python train.py --n_layer=11 --d_model=768 --n_head=12 --n_kv_head=12 --head_dim=64 --d_mlp=3072 --vocab_size=8192 --activation="quick_gelu" --norm="rmsnorm" --norm_place="pre" --norm_eps=1e-05 --positions="rope" --rope_base=10000.0 --rope_fraction=1.0 --qk_norm=false --attn_scale=0.125 --bias="none" --tie_embeddings=true --parallel_block=true --extras=["capped logits"] --init="normal" --init_std_qkv=0.0398 --init_std_o=0.00848 --init_std_up=0.0398 --init_std_down=0.00424 --optimizer="muon_variant" --lr=0.0133 --lr_mult_o=1.5 --lr_mult_down=2.0 --lr_head=0.00601 --warmup_steps=200 --schedule="cos" --final_lr_fraction=0.1 --batch_tokens=131072 --seq_len=512 --doc_mask=true --train_tokens=903400000 --steps=6893 --dataset="wikipedia_en"
Each number is 500 + 40 x the weight over its row's rms, rounded and kept within 0 to 999. Layers, rows and columns count from 0. Numbers have three digits each. The size before them is the row's rms in percent of the matrix's.

# layer 2 MLP down (transposed), 3072x768, rms 0.0866, rows 1346-1452, columns 256-319
111:521484476457476545526580486507531537432541439505546478541555475527528459505455530499504445472544557447533523523520586503502488458552454439484473518521581484494514477554582440513531556552554465
102:573480450499496528520548481532497468471431561488549476544472573533557465509517492507517546499523462533442498546482456519474566489521468465505575459508470508458541558447529512551499531519425522
099:449485549573500514527483505453514491514514544522425444503486485413462438427465486517493559476518429463435455526515504573448518401464447483441530511472465519468427502538545476540469493535490523
101:542546459492502431446422503444518497459491451511514502492554525488520530481524546484527504465439429483500525511501458460444459479546524511512498502496468480534501473477501503527488552551506574
095:502444539544556429514515469523498475541451491494471506495511618463452508508491493460525485535496560517532463517537480498425542497522477461472513503517557492421495418497555500536500472410474474
099:494486540555450528482526489494493518461512479491519490510555455501613514514392532471415470545466606508539504518469475434535442444456525466523503508478480490475480494487510511538469507516515489
097:458487470450522573474588486527507526521484525521552562577514444489498469523502494471451585554426486553514513470515520507536493488512516519495459480420503523485451545482555537535445508507490566
102:485467590488471497464502519517431537565465450481518549578465496553461495468486510552420512500507460493481489387514505532432511558489462468459568500471539515506529450579545528516425483466541495
095:552492397495536591536524490457471457451415475515486522528528467483453501422505495494468436489484485559508563532542492516449562536547454490545488510478533517444486544557502493527497457584441514
100:450492575539550446471441501423552514503455500517584529548465503378481472497449586500511540468499445480481570553536481536568475479489589602419448533485572522482491494487503530548535476428497474
106:619524428468534529473468459506449520357528474508556502552444533491516449475501490491483502502511567462527493468539500504483503555416517429506522466491590550488503543516488466476594460489505549
098:545464506503505522532508460493523520483510466441462488525491609474495496462475490458506471493564522465529617513460460552463493514497450490534520538485431538531425477428384496531543581526523473
101:500523475562507522476462497513496484511462496451486469523505476459570507521457474489504474525556531516579538539483421499490487447535491494455462521580526509501519492490538520507393513525510475
101:594453477506479493433510413497477485526487567532554544464434533446559553515458550476470479499530569447520525448603508479469467500480520569550383484534479503490492493477485461478515562487508485
101:489504460446490503473487457576515513515536513525439455500462491497489584499522475534541527472478492506476494472496487559430476447554553513443404495501480494474565520554529507490548447482500539
100:415502483558537477353555473477548501533414475476497487558519456500491496479454506509485587446472491538420441518519455474543467470501506510474515507549496496492458493549527502487507487413439462
098:514529594517420493551469567536465515455532486569446435511542488501462527507597534537480483459455493480445494536520609496475511465541446514519555503486565521492439552512498508484515468567543536
097:539509489454483383513547525458526457530468488574475514556490457431474479537452508531454471495488504469527514523423422549499457551506528531577485438546492570558544525500512530501520492428510513
101:524579490499493432544443570498513547474468522537560468490493527469503506507500561488552508477460435480528565497522486518505523586525514463453526496453538485529475507587496545501491408467460505
102:496541494494474446551473407445494475370439494516482508440450543517494561533438503542422468526586530487410453501463476527530460494557447461506502485525465499552509555535523486435488481457474532
099:418525491517496442503474432404467449539448522448489500430489574519513561460439449553466569499467486523533467458477540539564493408573541488556438527488501504459536499500486512564522479494466467
093:562447465471459511466472554530552513583517441530429426446497497468477553502474485480464520492476484464513468465498529498572501539385458502502463429456454537489579488464504531521529548443546569
099:530530571512453460543534512467504521453541444570493410521511560511493523481469520511540539446546524547434514544461475543555450569479499575441546447501509509482424468497527516524455507523461462
101:496434467515456492519484560488509507501505468495486493467534497512473483470544530503481480508480481446511556474478479502490565513530502519541473556533402493518441535515573498432407523539498504
105:527519490535538502483502492477491474528457447574568521382504453588457532465542541462464478531548457511505545570466534416509475504495533533485468611548455542491498596550563521514442507533457541
096:526463470509490499447591517529447533502518467516525564511504547486437532442479512481501513440551533565463525509449567489503548530468434469483515435476523566538542470578477518542505459473522499
098:536497512445503485478502563489505582507518495461475479440509481543502516532442551518526602480523430506504456441530462474513566409484546540506555517535458491570439545553523484548505536564499535
099:539478500447521445439557489571492465497503505512523554474461527504465476478550526491466495491435488488542519532526507507479544510500475443495499485393434538469478379511619453513465510533479512
103:487462504479528467549497499511526442477538496521535450495484493498464463475482518470527469491502504546540539554499536481486472478501483477494536458528575471501505488477498542501491515573534531
098:512522456490502553457546504514525543464548483463480571575572536473498424447532522474510526499411460536447550581483430531527539578533547453512527520522476526568449427500505403505458455561474517
095:488498517475523532483445459543528471451481558461506515570520548551497508456503559577398556445529512500484485542490477479543460383506499510488524638526425380529502443468476474462611450508535518
107:464489529453526424513488522539520539508539513532452558422502468524517512499554534530542471510467484481514465461490542555454542493572495491460528436467542524443499510516473473438491429490524464
095:516463473463484543519481506503489527508442438487562513480483457505486563497523479521449491472498488565431544574485491488492524479476452510577491439464558449426452425485483474531555554471425524
100:533528462443530463504476509488541509516556441486478501511499486558499475543485601473538474515474510461536506492488434443475537444530513507565475534599586486535468506535502481457466495504512499
099:587445445524489485475435425457483509492501549389436490516476507495459596497440490513475415440474532455396505462473475560486477477449502504458486475484484514450486555520496514495515479529485586
095:452455501541510533484475507553507547498555509484443529531518433484502539538493489529506513506428472553496513499495456438478524487473488491519480522520474558491481525447506524477511463479562491
098:539485482515534512493519545452558461425553548496439533499509500548399488548551545529536549478534462493524431513494590413522550490499461384520501466458462463457540492429547538515441544441503517
097:547518556526442516478475526423531484479445531548551516550486512524527512449487489497538430498502443443561491425555474479421507475490526531504469556502543469412512500520541490507502433478523531
094:461474538509555465505539438529488514580502486497521454548457548466557518442516540440548514562531521447539558536468492558480511541441488466486476475542487467602572515503495520495522522457512443
098:545523458491506497515474472537490497477488475573552507548548518545554500486540498460553451514478482490596536510520526530491466467528449511471592494514506508474413451472535416488455514532506519
095:470450508424502527517481457501415544460497401471523521519510426553480549437470481438445522511548491475483463440474568537546507541515515475475563453472543551535445540489526462483449557560552445
091:581462512489483503535489485522496477523408542510493467501472500398510516448471521583551554492532445454488487482500529433522518525492482509526553471480491441443488501475550530494495482402471455
099:540509454459450506474483601514507483483457570524495540570440526487483512499592521460481548461479481484483486411505467533489474507502509566492526529515470540494469526527440560483587496479544530
095:552544451530516485549479491446446529468536540464512539471503502487492484506542467541505418509417400463469530521454515528531555513594497512508528556473509494484570510510480511552463477590480586
097:465529439485492510463445496499423481448513556517490496480490466526542442548550508476472524453434585548561478482482462525584484475459512583534473512492494501426498485500544556505512502466430451
098:529494540506514550465510511444535462492506495429550534501515488465514463561510532501564513507472529532492541559425497413532472519439534514505455487500456483500516419523492480468484455544419480
098:476532539515499512517517544508486482534469492492468492543412548509428479471530504493500466570558438472555507517434475496512504447510560466506522492468484450557499500486522467550489480483524557
099:480503481457564538455518403535499469544494481464407506468478567458571482495496516527551495487454477563509526486419519500462540487463444426446508507482537606498479486527491521548467528536586522
107:529506488521478488473539537522477536511462542450462445487425540493441437466551469408504479438515449472496452483523517550486550563530457503460556535460430494469543604544504486415516462529435501
101:522516512550502539509489476527556432449501455489540557487451510469482578490531470456504511487544470454533513515537527518534531554556420531553568521541550419458521465523557433481458519523529516
096:532508490540500531509558516465494440466546501513424566451516492482536510513465505445485482532481452562438473478546447518517451517517499462541546486491456485505516481488439486483468506491474413
098:505503507474491503474511553472504493510417547442454503456435533561567450523465492513467459520479464510582528457570465530496449489534557514480476448542532502525460486567484438496453479494553458
101:453403554581455584536500581506436424502443508500504523390448454415493551534555462473526478574469400583483468457466499523527477453541487489495541514596515427448503441532549611517483502533481517
108:464494486489545482478524498538622495459465540507490450465479531481507440499516537534475530572530412513514520509537542449487489477455494515519470494551589521618442460522498533474514446487571535
100:532620483511450535418477454561517524438556492498439485462481520486477454426380547487609533465485513491492533465487564554498549472506563516456537445449450554510492500584507501432507492532477565
103:464488527526504530527557433501526428519424502487592530399518483541452539448501525507572476513524507428533425556532490527493514487556471447512525539483529484570473517486530488473491480437476471
100:495560454507457450567472519493497413512429535438510569513416514541484522501543577428484564436544483524547506518493570512473524508516463484561437422515509521527458528526515491578516508506592512
094:528499494581480509527513537534453531507514501468559433522495540529522587469464483429438569514490506536443562524486380491449499437521506457539479519471486509500488501518533498517521509562432442
097:510492462495529489504542479534442440499453514434558480438571402469527490429499516450505507516469544458480518488522516497436525488507458346495503475427411437498537461524455466487545544529545518
094:531493503510497446493472476465474450528444441464527514476579502479492509472492521516509535449588543484482563461465503586476563543487476585533477463510475497559484455539423537546467551540436515
096:420569532449467528497520471504534554516478478525472446487497560459514522533571575452562476441462482509457489503558546513496587469545514556508493502459541540592423461445559520502495469534491514
097:428529562440508502528513497474486445437517496497509471477494497519427446563501520500446491445491510511537542549412499479555548543512503527480482410526475493495480519478430493497518548532547472
103:482513485484485540520458483516502406561523466527590468559422500531481588517507493527474475546538548581539497544507426507426521528497530470515453509494499476442564594492460437482493413504558480
100:519449549509526576485528488443537468486435497461505480480458522476496403489523476525490487463421462475531464508465516477469487585473460440492488495490478485470549517459493555529508473533506512
091:519463449444479425515467472482559416539474529479562499536449503548548452472478491579511452457538476434538491529487521452564487543459526543460505453453517534471509493568464539495495470485538476
102:476523448509491514484494553556442434468502475501525501490474486485464516503520567490470521409571573412528585560511589493496535484530477573465499419444510539475539510513483557471547500537488492
099:540456546514505520512462461472531416499480502536467446492554559433471549519473483538522514509438439512416477409545552518547525503503448506482471514494567527439473446439541513540503464515557511
103:498583466488490560550495525516497541426471492533519463463530558510531466449515484427510505451560472471524522496544443453505516438521505530497425501548443548459429575434552467559556517522529514
102:433511490482530545473452432519492551497474464496472513471398512554517537536530528430447543496360529484562482519556473484517515467505490561547563527476493484482488535489422409505557478531552490
097:449450498455505499496565484583459536539523503511488495477517509461535590470535451526525499544419511537602568470487509579526510493486498580425534477464483479514500538512467523507487500547530514
099:482548542453478626425527543511469522528543506462526565530458491517466551417514515539481485464501551483519429419490429497465449484585464424451482473510527511470492561454543514525519425536490535
105:448467468379465462494447523544549559447562525493439518535509509541548488516482527546473442480480523463523466509501575474511476485499490466484523496483502506534518460502544424468502460470526556
101:431522511506487591456586514493552531398556502519513481530528504490488475547514505513512492439511457489535545524447522481519471532549506443453460474440484455502549513485486437538457452570511510
096:534534505451484488486457516549504546506483564474496451458502470522475472479512451454479453496517495471511512513470457521598519499531518527465464487431444493482449441497505460478399434584542487
103:451523511474561535455487437480531549500454538530483465515422481559519488455421500485463517483455519541514490495473539492527473479463498552494458435567489432414501476493553478622508530552484486
104:493517564561450522589446473485539552565581484551475493550502525539509536523478539533559531544499587532433500464474487457460575493530455525471501485515542413451535470467525455426515546468483478
098:457544496549529572521461535538503561511470527591557537530504511520475530470487518505494577546493528496520451506523561484445478502516511510557427480516421510536444526566487492451501481495505547
096:548456536478523525510445537469519422544423535488511504482518541550433554509544555489481576529539488481540531511457465547526484458454547518544492606545585575470466522438587600523503507535474454
105:612451459512515436519508463458423491469505532435530471574452508500491547510487536493450512504454529457479481550450469502465454507448475485522540525456449480485512491505501529518494501494498501
100:556416463479471537513500520540491543541555525553552535552540445546499462426514489536487472503503469519547544517509485505501525547489471471503452461513478421627466524480492434515401443513546536
096:517527603451480516495484516503543478494526481492473505465504442518550475447493516497525409451542399522484490564518490506517455485440522518498537439480538550454466488485536571452506535480484541
105:503510396505539498550549518509450447526548498567453523572541530468509467520450503474501478518487484564433528543523422525477451494505481506470469496529453479500481458476487576494553538475507519
106:515523481455490508518484497504525561477544549470525523593566468556457471459468507509531515482536494464521457496503432489437549572422529485520529530489517465442464451482519557432530467574468441
097:533467512476454462440454480499486452498440464546469497474481510522552531496496481529420565545561495492496489488524520529488512500495534510501497455539449514493483498533491460450569543536484436
098:559443518461433492531531420503475471533551538469520640533524411453476517467559506464483530506564472464543516502541523464439429540473500477589481531497475487467578525524495477504555533526469535
095:549449503488470540464479491464454472536502595504537493525466451530476544539499492483478496552483482441592494499539498516515519588514448539458479466488495444502460492512465575493482514420527410
111:460577518443461540512442466498470469518481503564494473517530450445484484563498496462486502474507487508482487528541451525576464500561497491515492515600451530472471551554543512462472544501465572
108:508515499459474492472482507548505414481575526464496497531442532510550415516489457464526483563490524524472439536514487488535560515481525495399490436463438501561489553516540528474465476503479470
095:432464470540516472538566519472517608464475510432501466562446510522498433559515498550465531490544551475534482542610448456443544500529488439509490573490498427418448473529486452548512450560551451
097:495534504525531481574491438471500493464427498426540580504516434495490475545508508559473600535522491487493559515440487529472463483507548482443548424471490415540490451551415456567530469492429471
097:503465540479533499456529538517502461474530513558581518503454578556538548492498519522508481471456512454444436512455520491547521504511485502465542540432639468576469534522466519459491540476505484
100:490511445499522529506463507535423441523487493420519523497411531489491527544486499532529469508481459425459523546472509493528465479509481581407549505525570470562445549444532503526485483553513444
104:487479501578442416485544480479494530475494548592451464461499446527497543451515469445482493457470482474544504490519526496469575512470440496434519492522561564490475528506548501465477463475568496
100:452553495471513575486425560438516469523505511500538507467511482513515522551514480396511466410511464484433514521437492445533401456496529449493504488538469541522511475454450443470535521522471500
099:534549466547509514534434508469475468455460465389505499582413481505426447485517458490456541444520458558515495569447499473481543525521584554512558555514550494493491529492526520523481466514466522
094:499481507492400508534513483523547499558508569444450493475501530466492534440526527554502532494497476389527454485490513545493439505510458432435459510548409507468470486494472503464479441422464500
101:495477491560430479517546504534596552461493455456434543558493479451544528508537550548509540501535473510538467497543544533462484487507523390527496464459510473542444463559542508470524541518549428
095:504553506510467512464535489498469440464519502437551546538496549468442528536447495505442443479528506479547459400524445490424527486552408502444471475521501510580493532492494521477506569486440500
102:543502453568496525508508469475478462541494485554518500555539521458485517507499555476480511447444567528582566584483538488478481460470503584492510406503535511563449565507498466552569529531538496
100:498522527488531520453536520515441564500460507504504481455515519519499509443509452477502457479515522584492516477524495442535544435570551463541498464456508515475579508546559537563440557524501521
108:458595487539499498499533535507482533538551566521531432521518509477475540523550520531544496504587508493558477424499536460444522456574501542422492498440523551506458443457538505527514433549493482
104:531530495493415502479508514488502475488513495465422564506561508513514467518551528509445441566498480471455492466548517458419488491535486531587482537515448533507509538404516510498522504539557475
098:475524528460496470531471401554531509490544498458469531550471433564503464535498510550477542564499614489598423577497447471472509551477462504492448522418539466533448495533468555386425517469475535
099:545433570570508472457462527540491527505487487516527451438443507511484607513475514455518474493546470487436520415466448458546427503555485466480507465485497515464480473536500538452498445498516504
103:543537519503547483485510448513555542458538454507517495507525454525472543535453492484490523521457607577487528453539535474501518500544498480582512528495512490488460442521532543436487518459458587
099:549455526498447431554497513541464530526463502530576583499519537548509532545460562460464442476587480423451501487573529469508580444466500487518433501506516480488428540519529482484422581497430486
098:542553441518522449524502488479501480517493491553579564499437510521502550535510432508516438518524487475524542502530596452476459558462547557548480548469455459459437439428518476502509574492530520
# layer 2 MLP up, 3072x768, rms 0.0924, rows 1347-1453, columns 256-319
102:491542522546538500478548505512620501498569456553447492461514473561453456494548479557479521556479488529494557517524548506538478476449533578509476504535460503493466420519464521501457477531607509
098:576466528514502499451443523508480485483539545563604494433474564568535538469481588498515499552490499556492503474476491542475532441438447459493488484564502490469493511470447515428556512443549536
099:493563596476504504537485555499533452529549542435457497494473488507511504411462491523547477556494468513482488454506474592474510556486487544410571499545493478527560453496538469509526576500513445
099:541557499527528544497525521489426530520467455514550487514519475573447466491414449464451461503509477536463489552514438498498483466392548531475573508531521585484544520551452399483478449496477456
095:541424435528491465446511518516565494511506513434484549509488486495476392482473539490513513452477466454516542524488554511483576421527560560516441478542571535514449557542448513496512490471519517
100:517521500498460476531492524427508527463433450480503454548593516534546545491442469530486465425539508419487478603524515460484610534513496510449500491500416568547527426475483511469503507558575431
102:513464478533517481573468545521491495502505509514467480450578445457465506549478531502548494476458529473495486550554567429569499513416502550552469475468478500516483546480515476455526437449489516
100:449546572453468422468492491524512496512571490438497462455439489480481491559498460495512539509477538513484461469488448459565421513502543543445499455479438465504536458477466495498553603402556476
101:545518503559550512512495560559464456506471508499424536484485518562520531486545517491500523604485492506480422504484580490460604504546531442592601494458475489494540509479508490474499575502543525
100:542471503456471456566473477514506421424489513480518532496476465452447516562415567569457489515531499506492522508441576530487552518477539421497506486524498490467440469507523483498584438493506492
098:465544527502459440471489483459488502527455456566525525547509425506550483441546498518538515498446470503508435452536543575499466420494568537502508467492580442496522569532557462466465442473481562
096:535470464414494521540561496503480483443487522431432550475535502501492542491471515543527501531447458466520484533450537530495492557471417467454500458510461480479539489459534536525444431487505454
094:551515500474460483397552550441491508504486487442489523534377544503540465507503529485478442491493564453484495534565491523440465494493543603524434570492572618524480546550479454489522490508479552
109:498524546521461487512500512470544590399465508402568497501494527529471465574495566426450525463485497451497515511485525577541543587508492530491542568516477453528460547475529534457506522485463550
098:498543476471444486538433504452527466504482437530588587549520540556511534500557484491513494528520507513500509579483561515429515477505471510414501572508512516472477531445408514474513541522477404
100:411430440486574456458498580486440491547476566434566495518492514494557545454389415399565482473494481526519520485476441536470493454487569474507531512446494526473543469461498502478467567415441449
103:490459521512487589564451427511499550445502481493530524484498521550523540448511454469539465496494466593457514495513511404492534473513512514483517562541482463465458502524450429466465497568470436
101:545471563440513486509502481531519470481476571493499522412434535483483441477506504532469533557475567516494452491500522452518480550487522452451550482533504524538425546446541480504397509509546497
097:563503487509517479480506422503532518586560518451509506533520460383503521443510463490513457509450367571519498538520485483431555478489572543475559552385548470517514478598519531471434562486535504
101:523558494505492476560531487502494579431467440566511499565507490520517516544551452524586541556509518500528513542440506462418544582509491492491464512476505507511519515474521549547463596510516517
101:447569525509484519443452429491432524470538479456535573480455506539564492501548449552537479452560503578490492547500480514477505486621600483518477575519539507544463533581515472490539461491468494
099:485472422491544492479513513526517533518432510468508563548478436532497500523500433462516492502466475431567515479513523492459510497508453490507419507507551495509574534457468451486488498545442569
101:522515511535548533483523490472544455521527547478499512480495506506509532446546440489487466475475517562488487535527480485473455485504496497470471435479522554482497554478432513468566501501491472
102:504523447503533495520474524531473549451560518511484535530486478444464509494546451569515415524460462486545516504533474551453486509511482471483502526524455456493479386512523519487534475471526454
098:515566519519444516495455491507486472518505503465487472451512406562462452502501470467500497521445492421554484455484441564475459501467512569503488547457471426517452486427478451512500504497524575
101:487489517493496512496543486497465463466483542514594503525437496473457490450625465593463471558456534505493555549387519535512472575525540496458445554468487500441536530421408495427566520452499486
102:505537469461503494522441442457555446549536526441496478490486499411539473562455523420518470542486508524443497527518550539582499554443525481507526515445516467467488482475517480434465509480516511
099:483478477425517479562554495499477504512506555514461485532556471465510492523529515530568504494495524449442514512529418513429517517560379509474483524498597467566510502534466501414447528501475484
102:481508495581450502508456484528576508506488495527517495495510494581493519530501445466548481516535553475462540532441542513470510500504490487487566543516500524433493451468533578574478428488522532
099:503582439512502516408518566494466521529468448575476486463610532474518592421550508474492474533524523464483491539422551447491496603570509518518460472522488541525504544493509494447554520506459444
099:514481453548524530488520469524503470449502555548544577493478448433495511516458496502495400536497510450526523512503513587514514480433544505548460524476523509518487497524490535495495545545499502
095:486486537560575505522503479467427430513530539507459515434429525465471472485557492488510565536505498517529430446523482539496471459533482467489471536453444517534542565502568448478452477521582472
104:485508523528449497530552526549482482454483592473534504480452440485506558513495466574499516539433537525442506482494531571603485564483435505451489472476509594502511572530517503509522535490470471
101:483516532471524395493510540490521480496476462605523563497565489443514461492557494489526466498566488519593484515523526494470482520518465554472495590528515444591497503513445507466508496480519487
095:482548545487482426532484599471499518551526493538500506504472492519474513472500478450485523448527484507581542455531543547488494487532497559488559431448530430488491488491538434494450520501474523
100:442514498468504446489445528555471562497494486532589425481465476423530501547453488465579473505492490563529568485551509518503484449433466513431491465450513494552461539511491511489518509521503534
100:476498512538508509468497495520624475505488450517530485502487472586523534546470482491398490469441538528524490520495550504563439522465501493484458530411444471552508549527496474468515483448452520
096:460569543444470474550483517510482520496479461541467554542514447468426483522511460501425481555513517522425450536597494484573458534452488530479534520597540465498433476517522498520432502538505508
103:506471471474464551474446510474465491542552490459459469455461488445405568501523504520406496457476532481401547492519472481455546515476594456492440497468455486508546486561500580517539513469432505
096:518516546527479424552447530483576534586524536537445521481485534455509493515497483521516451532467510537483512541533463443497496546460494523505521560501394489476567418556481600512483463530469520
096:515557523568546466436466550510469499504565511446483512521449516483544461499522528510494450465541463503496493503515530519480532491466470527453492486537498463547451478551442527549472496545522511
099:469394526445510471478548474544530512517531470517522453478496435499462454537467527537587468494490536533496474559532550503524557507496494393489472475525484598502524524507517512498434509507449483
097:451535565456488483494485527585588466510469462500502482511518461478445543425451468473449550532584522524539442440496464465470507477466560448534469541512490497492426509469507495429513515521529488
101:566499497592580461532463502507516469485483492529475474449506489510514556487486506493512538550517485414582482505455526543483438394583503478438496456521459571533427560568465513463507494471485529
095:476500469448424512507488528468513582479469547534511461568462485493473540503483473467482457436467521474501520554571491550511512499503451464464482529591521482600512606505475504410435453478475506
102:500534453477472515505480487500466510505513499499531530565542453479539506506490446535483482418467506492465544549492453473515544499536428521511501494538526549485559471588490492465484534509493489
097:530509531507378537478490588549460549507487559582483495556520465465445504463510455514560566553595475382512422515614490558443453485481509561469559468528493456589513494424474508434505505484558492
107:485434511510488509507527562464563497514497501469484486445464422544452517512479469613498500495526490541518531461497554465449489469512527518533500535488485470487405465494448485467560506449476506
100:495523496509465512501546557505526558546492544475437383479524492579484439508544521559380517505448510518500507499492532506503486495514511496465477505482452583508509489503434486496517480458534528
099:485514522465572430476490482549539528530499535490530441506501485488498503529531493509524534450531566536556523528499518482476552535528438504451460494561495559478523493566556461541512464538499557
096:514485519508436491562482565464423471376505468467497497482450585610451521478431515498550575446549468418536576503465574495511536426503545528401508510551520559504485522481421458496432506552493502
100:462503512473490560480539458438473497531569493534584508517476523485511417497553493474570487519434451537513461505541498500466473484452473534481427527508565482463483540473411461552474552530513446
105:491511473529505464477531520472509495483545581483482498478522575539480463489450557525528467480582559476509519483477456505511503494494530487568513565481502552548554458470502526483555486503483502
099:428496563494563469522531484419461507552510474486484498522501458532512582476646527488426441466479495456495452509528410451474490508503510460526499555558505545487508473501498532438508568402440413
095:537488566462511559486507603513483467468530503495483457541486515543541512452503434419457471452446493458510541585465602534515540526483496480587492479529506494473496493485467505514505537502519544
099:460490476453571501473490463564519506514477488481464497464533508525568503511553455547555439523471515474440476515488484556456447482500516481542564535555540470582563471545506496476462522449407560
097:520485535458481519532543512460495404512528533464500521482563462476480466494505499506528509501492532466533482541485545509475486525501536545478468519523441466514538532480447454534553484450629548
097:524518606520479534486542533475550480525481474547475561456495440420505527454497490522498489534524527496514571493489455534550502513468449556482421487502518477452446473557543579526616483509533458
101:496464497458499546532515524506483504512479565580550501548482524505476459535490481444513444504504481592541490470567480521518444473467481399473540532435554502424557471526532498558387496398509475
102:575489463502566517522456533485489461488536525505549533467529461540466459502417458525468490540456509516608496501525545566491459538509508409483490504495472496447524524533443484484472506489528526
100:518475498572538479508529437549487498525491531497471495500545584441520553441523468519487562553453501467434472488506478516501510536500458458472506515461567487500490479512597518504420540490415520
102:442408536556559501490527481490523588503490549500494497428556490480529473528533483516493487483514517520532525459529514512445531523533485497527530538448496555546477494552470520540511537414486528
107:485512475538499505479512516453484572486500578583522536520520498464444552512453453507492505551500458478551582573468481507468507468467476496496545474503504492496434462515485523582587509571554480
100:562555536522516565541499495521477603485556484482450472510540499491481561474433478455515581506463515519448506518493452605474497448544464473525468555554482490581535556489567418487504515537472517
097:460464523475502444442474484396558449513488485506538488500450504481433528484509484485489484508490505531533542522501497498487499557540511522449472489488483530390570462428498491431518523548502555
100:501463470553508506498504539468577555529484575528545553477439484562528485515463463488498514523516546503513471567526445485459522517527548533453546512471486508506496535459511510506450519480428416
110:430451512498556515532511462484479492520528507484528522563442496460480448495514477540517446481423452520530465531494514478516495440503475496548468477556537493521466533475520479473505489472507460
097:537389585500481484521507511447502470497489535513467488526411488465489466489445537434530513530540481488496547592518531510502503450498547473521482464552488469565538535466612667511489431469455432
096:479505518474471471525462537404574421517510518511505480518409528516551478500500523485484405485598454451445473482506556503434452499505449410461413555575496484565507516566543478544516435506434547
103:528480506553518410489553503503520497469442525480485523433508507460510439541472495438524473544499480531473558583498523429506535484490524550509502555489505462493495542520502472474495550534518445
103:518513504531555566533554508457556478562557519478473528441499442471502527523494474496519578434512577523548581455490462507489406567469560500450491511482483482553519514532462572507510515506459464
097:456435459477452437559449535448529517488542467523580530593497534512467469432516476396573478507536495450467542468515487422442525459444423430501560432532480561517491515495484549485440470511455453
099:473481514562482518520543527535484474489481534496429502505574479457434496503510566491555491443502476522503483449500444516386494492506493532455511543594512533543514522482482501466450540507477531
099:507436482492531497552532567527452505519547511489526568470540519466478534509541473510568468440523484438479541503602481489482497524517482500489481515483441540583517585601499507400509433525540462
099:507473502454543557532493511509475522540485537459539506537520557426470494427515518517497498459623467487475504501460473563512533520475475462536416514491449559471504478455482566446504520535423436
097:560473546495498481450585506460532475524518484457503487523443491485535447480512497472493489482537448531421600523465470488503472452457494471494524461480523491538519459423521508455502460441484506
097:500522468486482500552580460531501586510500507471519568570467520509554530561487502553535426498544495614476520491550566506413481559494436487542441419495462430540507460535420386491479504493493492
104:486520475482521541444437494576522507480532505489484485509516478502463479543493521581529442509516448499521510471531596525544552489540481491525481478531483510518519534560484484420572469475433451
102:491515476543493487474465520412458491512490458525528487463506537496538487528498516464505482521530497508474501499497535510514499495505451477479466518480507468428475439568525501420485575549449477
101:480469394448468449436506479507467493540521505554534506517570586479548516473484500497510544538587526585566499473519545505482553583524477496443510487545488511501553504525380456510453473531503503
103:560571455490499487510512480511522520501453478469542487502463390491500424451484484538509566527510494424448513495515535512461453462573455497523540473473572487475425515528505522505551516570465613
108:501499586550482515466520481478463468490459518514514528508475429461509515505479443450438449495465543584489514455452480493500491542452511544444576516497524384509447484497463447624525436454394455
092:507521505486471461479504484428519549503577598521439524540487577489501437529462446487576505548471575450501476471545498520441527540435526478446515529508477555525475510500457504461518499463529515
102:461531450513553519539465548450428518488516546525514410578542507473530447490528461515479598526483553479478435488455426534515472455401495483471465437510499464530445521478511593494469518512538506
097:543524475462545490466455485563546488457526444446499529555466533501511498480547428503506490530428530493488462505479493469551518467605590512520459422505530518544541555511513476461519465473396510
105:453494486527563454472523507551532512548533545536499531478509523515525510486524531528522504519559478506538539551499550502498489535436525449477422493483456528507487467458513602511589470446484403
106:439445523428515496528477559506471488524445500510474469509500482558436560505484514533491498506532504519523550449468627587476538476542506514540478530533525505489506517583493525536490510515448452
098:533529468506456555475470502525481466490487451528445520455414500436510547426596521538524465539446488507469582486464501499565471503487523538427459463449495449580468531450543512486490486484446568
100:495547454442526576405443502529521509421546491540466428413465502545504538554465476485499440503488499571512474444440480416502548526504413514510470531617489588471557462470545534418506523475521553
100:540519418524490496510454477451522529497488501454464462484496380447460401549442502484491533530571445505483525508524416456466512487436531548515457517547420503520541512469565451513483454512532554
099:514419535502457475495542469480584553462489513571524545491606521460478507464498473523475496448577512530489453472498493497471530560507583503545447474462453516435490459544492451484530503470491486
099:559505563509506558471564460507477493500528461450487499532523511489534443598509497448477458519500515438431490483541442477465474418561532473531530485477487479490504438555484481492530521538546509
102:537429458536470458502467506501525534540550533496434462523539503504478451442474495569461577566537526567506524518537575532466545542453504517454527512511546460441446567470552533467504532483511505
103:490516577472502495476547512509511490489535561600509572471551537485581562534481524515515465542503478453445538456574479543512467542521428496502459490467464493533557447519510475389511547501520543
101:510518520506541511488518547510553535465484504577520532462500518493487455479492467462523463471466453475459481464520413414529537519521465551504535461494528505525533536492552595479501554557496469
101:436524455518504434492506531479563487485500542509532511459508460492485567560453535494497506479525489576492470582504430515480497489547446524474513469523438520486514498452474486561483492487435525
104:487461470492575496530479518481523520497490543570503479458545426469481426438511523507567549523514389559470574605520517531562490440413542426565552494465492531472527482503453453564532478510572561
105:555506554462459478474554458574505527466476500440468518471449462483524497502484481574483468515470475470404448457547501445499486506524492450506509527527455504494602429542445470484444502496451471
100:430487460553467498537488436420493472455429559503526527606513484471474464547509485501481530468476530449509511584545489617515459573510455523479552499471496516457485465435438456511519474456527495
101:455458487499562510448505539543425473463540488472562547469469558512516436524439477530546571500519453513489462510550536517474523493481451475479442585457525408460537508514465506509508504504545458
101:467481533448526473476484505475507481484514519486504458539444518421544536568443486504530501440514560487560443587512423556529519552522452517531526455456503482501561463589438513554458462418449511
096:449486540512525598452508527480465508503544480523557512458507523490488506509512506452500385463509466516453556539475486543542515406580528500433487530513473517508502486473489489539551477513480533
097:463549492442527603503523426472535536534484495519453466584530582526460406481428504499479536524477515487517501525574610472467513458428471563461443561502470490545505513504464517516486589467492475
098:521452527513492489508536550453417441515519596439514510536528556474500523477562483519582543463541444477468471510525471515452478536464530505522492468518446452516502554487463483530480565599483493
102:516502468469553498440420473510553533495572515512414479471515442424482494532545541468564551536425487583525528507519525549517450493484524457432527508482427412525567476479497552413542483439493460
098:454467580556443500518481529451491500470522499430439450529563516452468479510492586504483518433514520535539455500515414503543513473520465382474535487550550505489522559490531540480503445508520499
101:518552491502492543562448553374440531461493512454514512506454500515537535497494477455475586490521456543527449538547538524425479562450463486538481521502464474465528448523511481534455490504513500